Each number is 200 + 30 x the weight over its row's rms, rounded and kept within 0 to 999. Layers, rows and columns count from 0. The size before them is the row's rms in percent of the matrix's.

# up: layer 16 MLP up, 512x128, rms 0.309, rows 201-227, columns 0-127
# down: layer 16 MLP down (transposed), 512x128, rms 0.315, rows 201-227, columns 0-127
up201,105,174,158,200,207,225,163,239,179,190,151,155,184,200,200,216,253,160,180,218,214,213,200,243,282,203,214,275,162,215,207,240,162,193,241,192,176,173,239,158,146,174,204,181,173,186,277,233,220,175,153,167,200,211,205,205,237,240,222,226,165,208,219,202,209,180,262,227,178,160,119,199,188,195,204,190,201,198,235,215,197,213,191,210,131,211,180,200,203,167,187,207,163,240,174,198,183,182,187,177,197,223,222,208,178,150,217,233,224,229,174,182,184,139,169,164,185,208,195,222,232,175,226,188,212,248,225,235,238
down201,101,202,217,212,180,191,147,216,221,165,141,229,185,200,211,213,174,174,178,211,211,167,197,234,156,212,224,129,145,199,112,155,178,177,230,198,164,176,226,234,226,253,154,195,244,204,189,211,233,208,206,185,243,168,185,249,119,183,219,181,181,214,233,253,138,263,205,189,205,160,205,258,173,206,256,198,167,198,198,213,175,196,220,266,196,196,222,193,200,168,182,178,161,224,194,168,158,220,178,216,209,184,229,224,268,197,216,189,204,195,179,203,183,234,187,168,226,185,215,201,173,199,191,221,238,165,199,224,193
up202,110,156,206,192,223,173,232,227,175,187,201,214,156,166,201,174,245,228,180,237,289,202,201,218,173,249,238,259,210,234,158,190,198,226,254,253,223,195,163,171,203,230,192,152,202,157,197,164,212,168,225,209,204,127,200,235,210,163,200,223,237,193,205,176,176,225,129,189,194,205,180,190,146,179,242,172,200,215,171,194,191,204,175,217,243,249,177,231,206,215,193,207,192,208,195,213,138,222,231,166,234,161,179,247,192,146,148,214,172,180,192,233,220,240,213,176,176,209,189,178,253,193,206,212,216,213,194,211,267
down202,109,176,147,170,202,215,206,199,203,144,180,218,220,162,238,185,212,205,249,223,222,229,266,184,190,206,145,171,226,157,207,223,169,214,169,192,181,188,218,213,200,189,215,238,160,185,196,158,205,197,179,162,214,171,228,220,265,214,217,258,222,271,227,207,199,153,232,197,214,211,169,187,146,210,176,211,174,233,157,199,225,219,231,205,187,253,177,235,225,176,258,206,202,196,179,227,181,198,162,291,193,153,189,204,248,228,201,164,200,208,211,187,232,173,219,207,183,167,216,229,137,182,237,153,171,248,187,249,208
up203,112,234,212,203,235,177,208,195,201,223,192,229,159,251,194,200,215,177,208,200,229,209,262,200,249,200,246,253,211,245,256,184,223,171,212,207,149,157,207,158,159,203,150,151,214,219,175,207,165,206,209,263,200,220,185,228,169,245,170,212,183,191,101,168,168,155,218,181,190,271,239,194,212,158,177,197,188,163,201,202,246,151,200,200,255,223,226,165,187,157,177,222,252,208,201,182,207,195,235,194,177,216,245,201,213,225,212,183,212,162,193,221,197,212,223,237,195,223,193,212,208,234,186,250,222,242,157,203,160
down203,111,160,246,271,238,222,230,185,200,195,195,225,154,204,152,187,181,191,260,191,187,169,162,158,219,216,192,223,109,222,157,131,206,244,228,126,223,236,193,244,215,204,222,191,169,209,171,212,203,224,188,232,169,183,189,216,188,209,211,193,162,193,201,229,186,189,171,159,199,206,218,214,162,188,302,186,169,193,129,195,223,204,177,190,194,204,204,216,234,216,211,192,217,203,192,260,149,201,251,194,201,229,219,208,192,162,171,266,230,157,211,224,181,201,230,229,196,221,188,197,232,210,199,246,203,198,189,227,195
up204,100,176,194,225,177,191,184,249,187,230,139,204,163,248,157,218,190,172,142,197,193,203,178,218,180,169,183,197,217,226,183,247,197,231,182,258,157,174,187,156,189,201,181,211,186,208,210,206,236,208,179,196,208,228,243,194,207,167,203,211,254,161,220,246,208,194,221,200,245,226,156,177,199,221,199,203,146,208,188,205,165,203,178,283,170,178,158,178,191,214,183,222,181,213,304,185,231,196,203,204,204,206,226,179,148,173,262,143,249,219,202,205,222,235,207,149,216,172,177,158,194,256,258,157,197,216,193,181,186
down204,093,198,187,192,219,109,200,206,157,188,213,195,197,150,248,247,234,224,219,183,204,220,194,209,258,217,176,232,195,218,213,172,218,158,249,223,156,247,204,220,172,173,206,185,242,228,180,168,131,195,212,155,219,182,209,204,95,208,211,258,201,194,193,183,205,237,156,192,179,248,238,218,171,163,191,183,217,170,170,236,167,215,204,178,217,215,157,216,222,219,200,201,207,222,160,240,225,160,225,187,219,252,198,184,181,250,148,248,212,218,229,224,220,176,244,218,180,196,191,216,209,207,249,178,201,171,237,232,207
up205,119,179,209,220,254,226,228,207,143,193,228,201,191,240,211,197,255,189,197,184,207,229,180,202,201,157,187,153,197,235,185,183,195,165,228,264,158,231,211,176,192,146,210,215,255,238,204,184,242,195,188,230,170,211,203,246,219,180,134,221,148,176,169,197,167,215,267,209,189,147,243,207,231,185,216,249,250,230,203,234,188,184,181,206,230,213,144,179,182,148,231,172,236,197,179,222,158,192,178,163,216,219,230,134,222,201,226,172,188,168,181,172,180,225,226,203,224,143,194,243,188,208,189,222,246,257,188,207,176
down205,137,187,230,226,183,199,224,208,197,201,181,194,200,196,196,215,187,207,191,146,152,203,206,220,224,162,165,193,228,185,223,190,214,234,124,170,182,177,210,177,188,216,189,202,277,224,244,178,156,173,189,225,163,215,240,192,167,257,131,152,121,265,187,226,171,230,216,190,203,175,179,184,183,208,200,191,244,182,197,226,238,168,225,187,189,171,183,187,213,232,210,236,158,220,178,238,235,229,213,170,235,185,261,212,260,210,194,170,192,190,167,184,207,251,201,178,292,247,174,250,200,221,167,206,216,193,184,174,213
up206,102,163,225,178,211,234,216,227,188,217,195,210,151,229,191,198,158,215,189,201,212,201,222,179,210,217,228,249,185,185,184,215,161,148,258,214,244,222,264,191,170,180,227,178,225,267,245,207,200,199,180,150,183,136,193,207,174,200,233,184,155,167,201,206,184,247,182,156,154,160,203,258,190,182,271,173,171,266,199,183,204,179,208,187,197,177,232,225,216,183,213,175,230,209,128,219,214,199,203,212,134,157,175,233,191,222,214,188,242,223,196,162,177,212,159,193,220,212,228,165,175,248,206,224,205,266,209,201,247
down206,095,270,204,215,206,232,212,232,147,220,232,194,197,200,206,186,228,239,214,164,167,228,211,276,247,214,199,204,189,236,267,158,227,183,199,207,225,143,185,223,196,186,227,175,227,206,255,204,199,196,156,234,190,205,174,199,197,200,217,201,152,177,220,209,250,174,220,229,223,173,171,208,194,154,167,241,178,199,186,203,199,181,175,177,150,178,203,243,202,175,224,186,237,249,239,240,162,156,228,219,197,201,221,174,233,215,171,215,241,132,215,193,254,205,163,242,217,215,213,173,120,209,189,254,220,178,139,212,211
up207,102,176,159,162,192,245,167,195,220,221,179,228,145,215,200,231,189,243,218,210,159,179,218,190,106,185,224,235,264,200,197,176,157,168,211,217,203,192,216,235,182,245,239,192,224,142,231,162,253,184,150,156,196,207,249,183,187,209,173,230,221,162,182,175,182,181,169,157,164,257,160,197,144,195,156,243,171,214,206,202,175,229,165,206,241,213,172,172,178,195,190,151,170,212,199,191,244,208,247,222,190,175,217,284,210,163,211,225,218,142,196,176,203,233,206,210,208,210,218,184,191,177,212,197,231,205,196,195,217
down207,104,205,238,155,235,247,229,154,162,156,196,235,168,188,208,131,211,161,174,192,184,200,237,206,236,225,208,145,204,243,212,189,210,205,196,214,195,218,218,223,159,181,240,221,193,219,166,200,200,240,230,214,206,178,219,211,209,213,188,194,219,184,239,227,136,177,245,150,166,219,204,145,160,195,190,209,223,195,224,210,179,163,182,214,226,250,157,180,233,234,275,221,207,198,226,170,178,179,195,191,233,190,212,189,190,227,186,218,238,208,231,182,197,243,165,226,181,116,197,220,200,105,154,186,195,157,223,155,226
up208,096,200,234,233,221,200,172,208,193,185,219,191,216,201,244,195,246,259,139,166,175,187,176,202,175,195,159,242,196,167,176,227,224,188,273,191,151,206,174,204,193,136,195,173,165,228,188,169,166,195,214,194,169,206,176,216,227,157,222,198,242,201,216,215,262,271,242,200,206,187,219,179,170,254,210,259,215,234,289,210,222,212,198,163,217,215,176,188,196,196,140,202,157,198,223,188,194,175,222,186,189,244,176,192,180,231,260,185,181,140,165,149,178,232,193,197,201,227,178,193,192,189,179,206,245,213,213,173,256
down208,101,186,210,169,185,230,230,189,252,288,198,198,204,194,187,215,198,115,272,214,258,198,154,173,194,185,237,205,235,198,236,191,189,210,189,218,235,223,190,185,241,230,180,188,199,183,222,241,182,210,165,184,219,198,212,192,209,241,184,223,180,166,166,181,165,165,241,184,153,174,161,264,246,200,187,131,203,203,148,203,211,174,197,179,158,187,200,183,234,157,241,215,159,182,206,175,219,185,168,239,187,185,215,218,199,143,197,230,241,219,174,241,211,223,214,212,188,200,196,218,238,217,182,235,159,175,142,179,138
up209,100,156,195,167,298,204,218,189,171,191,177,199,201,209,249,148,202,197,157,200,214,267,145,182,151,243,151,176,161,198,190,195,182,184,210,148,187,209,158,166,142,194,226,219,232,161,208,154,200,200,228,206,181,230,231,201,203,220,165,165,241,162,189,202,150,208,193,180,146,243,197,184,191,206,156,177,265,164,222,182,212,217,220,234,217,202,204,164,227,241,281,224,196,166,170,199,174,199,236,225,175,176,210,217,218,188,183,207,199,201,174,227,211,252,223,207,172,210,205,248,180,167,164,214,188,239,241,206,207
down209,103,207,195,233,208,209,212,223,220,205,185,215,176,198,188,225,232,136,190,231,138,168,241,189,201,211,204,192,228,231,218,151,189,224,234,173,170,212,174,176,194,221,192,188,219,221,218,191,169,215,172,199,194,184,170,180,201,179,197,223,229,145,221,225,153,205,184,253,207,245,233,174,157,178,199,133,204,193,202,207,160,215,206,225,182,220,209,216,179,180,161,152,172,246,207,190,150,188,179,221,221,157,156,194,215,188,185,231,132,173,117,184,245,189,193,259,191,258,250,147,142,180,248,218,206,242,219,210,128
up210,098,210,164,154,249,186,169,183,212,172,199,172,215,228,202,149,155,213,216,163,176,227,237,198,223,177,174,201,230,165,221,224,167,182,171,264,221,164,199,223,188,198,202,204,153,190,180,178,244,238,215,164,222,241,194,161,235,195,211,229,241,199,240,188,206,170,197,210,151,218,185,151,246,162,233,241,205,184,254,218,222,118,149,206,208,142,199,220,152,231,185,192,214,228,182,201,227,216,188,189,244,213,268,212,238,219,208,222,182,193,193,193,197,218,139,170,211,182,208,281,241,215,218,200,188,221,155,226,240
down210,100,199,202,181,199,211,239,218,159,191,197,217,201,182,234,182,225,177,173,206,190,159,123,223,228,192,198,205,180,159,164,184,231,222,178,165,156,251,231,189,156,220,223,174,244,167,135,199,186,202,173,193,219,199,165,224,203,273,218,153,160,233,217,256,180,184,181,219,261,148,230,228,186,150,221,197,164,156,211,188,219,168,205,194,228,216,207,229,199,240,166,232,198,190,182,203,213,267,170,177,215,199,205,188,190,201,217,219,213,160,244,202,188,194,206,147,182,197,273,143,246,197,252,262,173,194,224,228,218
up211,103,194,193,170,179,180,237,173,262,215,210,210,199,215,198,272,221,224,197,206,176,213,237,233,184,209,174,163,153,193,190,236,198,149,182,219,183,201,199,169,212,142,198,226,158,160,180,170,208,171,248,139,218,197,236,210,227,169,216,169,229,181,150,198,218,174,216,217,200,227,221,227,225,179,213,187,201,176,232,186,183,202,193,183,205,144,215,186,144,198,196,236,248,225,260,221,211,158,235,181,186,258,244,237,195,214,147,179,192,186,174,165,191,195,193,268,257,237,172,273,176,275,198,200,172,207,183,165,188
down211,093,244,171,184,140,238,225,158,210,207,215,200,185,212,220,265,142,239,209,139,158,169,197,205,177,231,196,199,204,218,214,186,156,202,240,180,183,209,185,180,154,205,220,205,201,166,131,277,184,206,236,182,222,141,196,199,242,204,205,194,196,169,189,183,212,164,173,217,159,191,224,183,241,207,245,225,185,181,266,213,213,204,221,215,184,219,222,208,264,203,164,198,225,185,240,175,190,186,200,179,180,183,173,237,190,168,202,262,260,247,186,166,175,201,158,208,242,184,167,224,146,179,203,192,192,144,203,141,212
up212,097,135,223,197,235,198,218,176,177,177,184,215,168,139,196,191,223,207,229,120,207,215,208,192,198,212,257,184,165,176,198,192,197,203,203,199,212,227,173,205,208,209,211,155,201,199,190,227,167,223,255,267,148,172,217,203,229,255,169,220,248,204,151,199,203,212,223,205,203,185,283,197,196,170,222,179,203,148,183,238,190,222,234,167,185,220,166,195,166,206,232,182,194,264,177,254,216,200,179,171,173,203,201,179,200,197,218,190,220,239,195,173,220,181,143,231,197,158,190,240,167,167,191,136,241,141,126,183,196
down212,096,198,197,228,206,207,190,199,221,210,176,210,113,202,236,202,198,165,174,199,141,211,180,220,191,193,157,194,216,253,201,146,185,210,179,254,202,196,194,186,193,223,170,169,236,263,197,207,215,187,215,175,196,223,142,214,187,170,214,216,225,203,213,221,227,160,172,151,210,193,182,182,206,187,211,210,183,188,218,142,263,144,209,225,175,212,208,154,189,243,180,180,223,184,211,189,217,222,200,213,238,215,213,174,56,184,181,147,187,180,255,217,129,195,181,235,211,171,204,176,221,198,186,236,212,225,229,229,214
up213,093,235,191,178,257,223,215,194,249,209,189,263,171,213,196,184,215,212,193,210,194,214,256,183,207,208,202,253,165,226,184,196,144,168,252,218,207,206,175,197,187,228,207,206,172,177,216,120,167,201,170,171,189,158,220,248,243,194,168,216,180,231,218,206,148,226,175,199,110,196,194,185,232,182,169,175,188,211,202,147,198,202,203,164,269,169,212,190,215,210,174,134,206,198,174,213,213,131,217,242,221,213,128,204,185,256,236,173,191,226,157,176,194,176,238,222,182,240,212,204,196,206,185,191,138,192,209,213,225
down213,091,178,217,171,180,163,161,219,110,165,206,188,223,245,164,235,215,201,180,123,210,225,113,254,179,188,141,244,210,218,209,176,209,211,234,168,216,169,189,179,183,191,192,209,245,209,215,203,214,148,161,174,236,230,172,232,224,162,195,183,212,196,232,206,173,170,191,207,238,175,223,236,196,181,210,214,206,244,218,192,235,199,206,189,179,158,177,253,240,201,216,208,162,167,247,161,139,205,188,212,152,151,179,222,230,177,205,234,236,145,197,243,200,199,187,176,175,194,174,181,239,230,194,170,217,195,187,156,217
up214,103,176,236,215,231,171,216,167,210,177,158,212,232,187,223,236,225,214,207,176,215,179,243,196,178,193,203,173,203,204,212,181,251,192,234,231,227,274,214,169,215,221,179,206,175,162,180,234,214,242,201,159,153,245,191,190,218,129,205,178,233,203,156,196,180,158,228,230,221,190,176,246,153,205,256,265,175,213,163,190,166,181,192,203,181,198,215,221,171,197,231,168,195,251,214,154,218,202,230,185,200,213,210,171,99,206,172,241,232,160,173,252,211,184,145,230,245,189,179,160,252,212,209,189,221,236,216,197,223
down214,095,182,180,185,219,196,274,208,194,244,162,214,184,211,230,210,220,181,205,191,215,208,224,175,256,156,189,219,266,213,200,235,194,228,188,179,166,183,179,204,212,172,251,169,172,212,144,254,186,168,181,189,170,203,215,242,244,218,197,198,158,264,173,209,249,199,229,222,188,193,205,172,217,164,245,209,208,215,159,262,185,226,242,234,197,175,232,244,189,211,236,242,191,267,187,191,191,152,258,180,195,213,211,185,215,208,200,232,203,156,163,241,229,156,206,264,126,179,209,216,169,161,165,218,196,173,223,188,207
up215,097,216,203,190,224,188,234,201,140,186,206,153,180,216,185,158,212,201,175,148,196,249,227,134,209,195,180,205,234,230,132,222,223,174,178,277,220,194,212,212,205,211,247,157,213,215,196,206,197,212,206,212,136,238,171,248,217,241,166,268,190,146,230,259,227,206,210,197,178,183,245,158,240,261,206,229,190,219,224,192,193,166,224,183,249,170,195,129,179,180,210,221,217,251,240,236,198,196,171,127,206,204,195,165,197,169,227,240,207,174,198,181,190,181,234,173,213,215,212,199,179,202,172,208,199,160,190,223,202
down215,099,207,187,215,188,230,217,199,201,174,219,216,157,196,189,181,189,205,233,173,190,247,159,160,220,161,190,209,166,174,154,204,218,156,214,174,201,214,160,267,248,236,187,218,165,220,206,189,234,195,204,259,160,171,209,143,151,149,298,190,184,201,187,201,119,215,221,177,161,147,177,257,185,211,193,212,189,194,235,260,169,226,199,155,213,230,240,278,199,213,201,217,219,206,230,206,242,183,191,186,222,194,169,215,193,252,208,196,179,204,163,213,223,214,171,180,218,200,178,178,193,217,228,152,179,218,171,244,179
up216,087,192,187,165,210,207,192,219,195,225,125,172,159,280,204,261,174,216,206,199,165,188,190,187,232,148,187,231,188,205,169,269,170,197,188,212,130,172,207,230,157,206,246,221,227,197,213,185,178,181,205,170,185,218,228,200,191,246,164,198,179,141,218,192,204,250,149,167,264,157,253,215,209,250,230,216,231,250,185,187,184,159,152,207,205,202,138,178,211,232,236,183,187,217,242,215,202,202,160,180,231,229,224,207,201,181,226,204,155,200,169,178,227,212,248,182,221,212,206,240,213,211,241,223,173,211,187,230,169
down216,081,204,217,224,180,214,196,201,188,166,211,223,238,180,193,138,214,151,148,242,180,221,215,242,201,161,165,167,159,134,164,152,195,196,245,179,176,270,158,205,199,228,179,226,223,167,208,210,153,217,189,181,219,172,171,190,205,218,213,219,193,208,186,218,154,204,247,188,162,273,216,174,214,202,185,200,203,224,228,284,209,210,179,190,214,198,214,226,226,203,207,212,182,222,206,155,216,293,194,220,161,214,191,230,231,223,195,218,236,217,212,162,168,175,197,208,263,198,186,152,199,160,138,182,169,144,223,218,210
up217,097,188,176,226,170,179,222,203,211,211,208,229,177,198,193,174,155,210,246,183,161,218,192,210,221,183,200,242,272,229,196,177,211,172,189,257,214,190,169,230,252,226,225,205,198,226,177,217,175,172,228,175,161,182,200,176,197,255,192,226,163,184,220,143,177,204,121,247,211,156,224,227,165,224,151,172,170,238,177,190,151,224,222,218,222,163,171,217,174,191,172,173,225,241,213,176,199,226,191,206,246,230,233,261,193,233,180,112,169,249,222,166,220,183,214,259,156,174,213,189,186,196,157,188,166,172,200,200,168
down217,088,205,192,217,194,209,212,232,172,235,244,178,163,212,168,175,118,219,174,189,237,168,167,201,166,225,146,112,178,214,268,257,177,173,207,183,220,180,216,202,145,164,210,207,163,194,182,213,174,187,165,187,252,208,163,193,211,183,200,232,185,205,209,193,192,208,238,179,192,210,196,210,171,149,169,170,256,200,256,146,189,182,214,163,146,188,242,224,181,230,215,160,187,171,137,186,204,170,220,218,144,162,203,184,206,209,237,209,198,215,218,191,201,179,195,222,254,195,213,167,230,186,245,224,260,158,231,202,198
up218,109,168,198,172,221,212,184,166,158,230,257,189,178,252,205,257,197,174,215,192,171,119,175,220,168,148,216,228,225,169,204,180,215,174,198,259,213,158,186,131,209,203,233,192,184,236,229,206,202,204,192,222,216,190,202,177,209,153,191,204,268,190,172,153,223,224,239,202,199,197,202,278,250,181,174,202,197,137,198,220,207,235,143,214,191,223,205,205,177,205,265,206,232,167,242,239,155,197,215,207,207,167,205,161,241,216,195,185,206,161,208,170,149,190,242,199,178,175,175,223,176,223,240,215,179,257,202,228,180
down218,106,164,183,193,135,245,180,204,115,230,201,149,195,186,294,213,171,267,190,177,198,172,208,173,190,253,196,199,188,185,163,214,242,165,200,212,206,206,206,155,141,194,170,170,166,166,194,136,196,228,215,223,220,170,143,184,246,156,228,241,220,183,171,221,234,214,232,203,202,226,195,240,266,187,196,210,186,189,248,186,206,210,175,198,262,201,209,217,191,217,196,178,216,163,218,236,201,202,197,231,200,214,199,175,148,184,217,203,215,200,216,205,204,202,251,200,174,169,190,203,195,187,207,121,145,199,185,242,195
up219,098,200,210,231,228,185,234,213,216,223,210,199,169,184,182,175,205,210,172,209,184,139,204,191,190,149,277,170,203,221,168,167,172,143,256,205,178,192,160,192,178,205,205,128,192,235,217,193,159,220,227,245,217,248,177,151,225,227,201,188,298,138,125,194,217,211,233,206,183,247,205,187,221,210,169,255,171,191,223,185,204,211,149,248,214,232,182,178,191,217,184,237,196,204,233,184,232,225,204,157,190,211,214,173,230,215,126,202,238,186,207,205,212,187,213,185,227,253,191,193,171,209,209,225,211,246,212,173,170
down219,101,217,192,228,204,233,178,240,249,206,214,244,175,195,180,260,211,209,225,133,183,168,162,199,195,227,135,261,187,192,194,271,234,213,250,183,218,211,169,237,195,193,211,215,178,231,183,199,212,179,172,168,202,182,150,192,204,225,221,217,149,216,182,174,172,186,212,177,225,168,226,193,175,197,175,161,188,218,165,261,239,221,202,195,208,189,140,243,252,188,210,189,193,241,239,213,223,214,239,176,163,216,207,206,215,141,189,241,203,121,226,133,193,176,238,236,161,208,164,165,223,200,171,190,208,181,205,173,153
up220,098,208,240,181,253,203,200,148,241,240,165,238,198,227,212,196,201,200,186,227,244,212,139,219,212,238,188,194,246,205,167,229,195,216,136,181,195,221,259,194,202,148,195,182,218,196,227,128,184,178,204,173,187,196,225,227,265,205,194,210,167,260,218,216,194,215,245,206,198,230,248,187,207,219,206,194,208,257,165,222,199,127,201,221,184,189,177,227,193,232,200,227,238,218,225,162,253,181,241,207,181,214,230,208,151,247,219,188,204,174,173,208,197,135,204,206,185,161,179,209,128,191,162,269,198,244,184,194,206
down220,097,160,195,157,167,207,218,216,186,200,236,241,193,274,188,180,168,194,208,223,256,187,225,185,288,193,209,216,191,163,167,171,166,206,264,150,228,174,209,208,193,239,241,183,186,190,256,159,253,170,193,208,202,153,226,223,265,139,199,202,198,214,204,179,177,149,221,234,184,190,188,147,215,187,239,219,198,165,180,218,235,180,169,198,245,187,189,225,183,218,242,170,258,198,208,233,156,231,199,241,211,176,184,157,140,195,203,238,172,212,232,136,227,217,185,215,178,177,216,213,177,204,182,202,205,189,234,179,194
up221,109,198,255,194,154,195,199,155,179,181,212,156,174,206,211,241,191,249,192,165,166,233,162,158,181,177,207,244,217,207,198,174,173,201,173,170,226,204,147,147,209,210,194,230,212,177,255,249,200,253,189,232,186,212,178,180,188,212,130,180,229,229,193,189,190,217,188,192,223,260,220,205,166,212,189,199,206,235,181,242,265,164,251,209,208,186,193,206,151,177,224,203,259,211,228,241,139,242,247,218,158,219,224,248,231,181,209,200,203,248,207,205,215,213,189,227,205,194,233,201,212,171,278,168,249,226,205,198,148
down221,103,187,218,151,179,134,208,210,157,245,244,235,177,204,190,242,218,200,148,183,181,172,244,239,201,158,161,172,168,160,216,169,196,260,195,192,234,175,203,172,166,199,194,197,150,189,192,167,197,182,266,185,246,209,150,192,195,207,177,202,155,209,187,171,185,221,185,191,213,193,192,196,185,201,185,191,223,227,206,193,208,223,221,254,139,226,188,182,275,163,226,193,217,180,236,261,196,225,207,157,166,202,258,159,240,215,236,238,147,235,217,194,185,197,211,177,190,265,191,195,207,225,207,200,165,153,208,242,256
up222,102,167,164,251,217,225,230,196,255,196,207,179,210,146,255,210,225,201,181,175,168,191,225,199,219,230,215,219,219,192,175,233,190,192,173,190,183,208,238,211,240,254,180,133,200,210,201,220,185,273,176,232,123,212,157,135,162,195,194,246,193,222,219,223,178,178,153,152,282,186,203,155,217,223,185,193,167,184,212,214,192,179,212,208,199,244,200,213,205,144,194,135,213,177,125,182,210,181,232,199,164,229,254,204,212,177,194,234,201,216,151,198,186,209,195,228,174,189,163,181,208,194,243,199,253,185,212,199,179
down222,100,208,201,207,182,238,140,298,190,243,223,195,155,227,197,163,222,244,193,176,228,189,205,195,207,178,237,233,208,206,224,167,230,231,171,149,195,161,233,200,193,202,151,235,228,208,217,165,220,220,242,284,191,135,175,218,230,218,202,156,240,191,170,179,207,198,191,246,213,188,158,176,170,227,210,178,218,169,204,177,175,226,187,202,250,213,184,162,210,189,209,219,238,197,206,188,224,219,151,205,228,145,185,194,170,148,200,227,199,160,203,196,208,117,205,186,218,217,190,186,203,147,222,228,182,196,145,249,165
up223,105,204,204,136,155,190,217,201,176,211,153,138,199,160,161,235,248,175,181,212,206,192,154,167,174,182,219,174,225,242,245,183,228,136,227,167,212,212,183,165,203,204,181,233,225,151,200,209,179,188,177,210,236,258,247,197,189,198,215,161,179,191,244,291,199,211,242,209,229,223,198,230,231,185,169,169,213,211,250,169,188,212,216,182,171,216,233,220,223,212,256,149,192,194,181,194,207,155,214,201,231,217,150,224,208,204,213,211,216,206,176,171,127,204,244,238,187,182,183,174,230,205,222,168,250,207,197,132,219
down223,107,171,212,203,127,218,204,154,166,210,146,172,145,222,174,208,139,219,236,227,156,201,131,226,144,244,217,190,212,208,226,167,175,244,222,251,182,186,192,179,187,143,219,199,133,226,182,234,186,225,250,174,185,201,220,193,241,219,196,194,203,215,206,222,225,195,173,220,219,217,202,222,222,207,194,173,187,195,240,212,217,169,170,213,244,228,229,176,201,243,232,179,202,149,160,163,240,211,156,194,177,184,160,195,190,254,158,213,200,208,225,138,243,229,198,187,129,205,172,189,224,198,205,211,187,225,219,250,237
up224,108,161,209,179,263,225,238,185,159,198,230,257,164,213,197,184,186,166,209,177,216,166,197,209,208,218,251,169,209,185,211,211,172,209,199,216,229,180,190,155,198,180,169,182,204,258,223,125,188,229,159,190,233,203,179,224,237,185,181,213,201,223,194,155,196,225,226,206,235,179,164,178,183,181,180,196,278,197,178,182,228,197,186,240,237,221,226,203,191,226,245,219,185,169,196,152,223,189,154,174,194,202,156,227,173,189,278,192,255,206,171,233,213,156,118,203,223,213,173,168,222,150,224,115,208,200,223,191,168
down224,107,173,173,221,197,173,192,219,232,175,174,181,216,216,246,212,217,201,240,194,154,138,223,209,167,197,187,212,207,175,212,201,255,256,166,212,227,223,236,225,187,239,192,245,257,193,196,146,199,238,192,204,224,185,174,220,199,226,197,244,230,145,181,246,191,210,261,227,138,242,218,234,228,223,213,174,182,177,277,165,213,147,177,181,177,208,144,189,258,204,217,214,154,197,212,164,214,159,205,211,197,201,163,240,247,214,246,217,204,177,148,238,165,207,195,229,228,252,225,176,196,200,245,224,177,185,200,186,171
up225,086,216,166,194,244,207,199,227,218,182,113,189,237,225,221,197,177,236,244,184,205,177,208,159,206,178,206,216,160,186,240,198,208,181,106,199,161,213,254,230,233,227,208,189,225,265,218,190,114,214,143,185,259,211,188,219,200,235,206,169,184,203,174,240,189,207,196,223,252,222,181,197,216,236,253,234,177,159,154,222,183,202,223,211,200,210,238,177,186,216,196,197,222,206,220,233,174,275,180,209,251,208,176,171,205,186,185,202,153,229,221,192,214,173,226,189,177,186,134,196,241,226,209,214,184,252,205,177,202
down225,088,155,175,232,202,187,197,250,168,152,208,199,175,229,178,234,175,241,209,202,220,214,239,241,231,207,206,153,221,200,180,161,205,215,217,227,202,159,190,212,173,193,254,196,179,112,223,183,228,181,217,150,171,156,149,204,226,168,242,215,198,170,225,191,149,219,206,179,194,136,190,184,183,192,155,189,179,161,293,166,195,186,193,175,171,193,224,232,176,203,229,222,193,153,230,173,219,196,204,200,209,195,149,177,172,230,156,227,193,188,199,229,255,196,220,223,260,191,234,196,202,158,179,205,213,200,206,134,265
up226,102,175,181,187,232,201,183,156,179,195,160,220,205,221,221,185,155,241,198,231,140,233,170,212,184,203,235,225,240,206,243,193,162,182,221,261,196,200,133,165,187,143,157,223,166,246,156,158,139,255,199,211,226,257,233,185,198,210,200,220,170,173,225,223,200,224,213,218,243,169,236,186,231,170,187,174,189,214,202,193,185,181,184,231,181,167,215,200,250,191,203,227,138,120,192,172,229,191,214,217,199,235,248,184,222,196,217,258,217,216,243,237,182,191,227,153,207,189,228,200,234,171,209,190,219,263,190,182,172
down226,102,190,251,212,202,238,255,192,245,203,147,145,145,209,211,184,254,205,238,214,170,235,221,204,206,122,239,155,173,180,224,202,211,209,248,200,235,258,202,200,170,172,195,195,199,236,257,232,158,176,215,189,214,211,197,254,227,210,146,225,204,197,213,169,229,223,205,230,209,255,230,209,177,216,250,162,225,194,209,168,157,173,196,203,202,227,187,163,177,157,186,222,180,230,266,189,220,197,269,177,191,226,155,208,185,188,203,167,200,238,236,221,206,199,144,188,206,215,177,172,230,249,239,234,216,208,203,227,215
up227,105,116,192,157,227,192,214,193,161,198,219,226,185,209,290,242,196,214,192,190,244,164,228,234,202,254,236,159,160,164,189,259,217,202,199,199,223,186,188,247,192,223,208,167,236,228,167,205,158,187,227,197,163,261,215,209,176,215,197,227,208,198,172,192,202,233,187,205,215,134,170,166,183,181,177,207,191,180,184,174,191,181,210,191,161,182,208,223,193,230,240,171,199,150,220,195,229,186,178,188,228,218,200,170,176,188,195,176,220,193,133,243,200,232,175,227,208,160,209,215,174,205,208,211,255,152,261,182,103
down227,095,204,293,204,166,217,170,231,199,241,198,180,152,170,209,210,214,235,182,207,196,170,224,176,183,173,179,155,183,128,264,180,186,222,217,241,243,157,199,156,193,162,243,216,170,219,221,229,208,196,214,182,175,218,180,202,224,220,211,189,214,198,179,184,219,168,160,219,241,209,208,179,254,161,236,189,187,191,196,221,243,233,148,226,207,246,192,184,232,186,238,185,221,199,143,187,171,181,134,169,195,159,203,229,188,243,195,196,180,197,261,211,171,224,215,250,135,198,146,137,224,216,190,192,170,173,221,227,191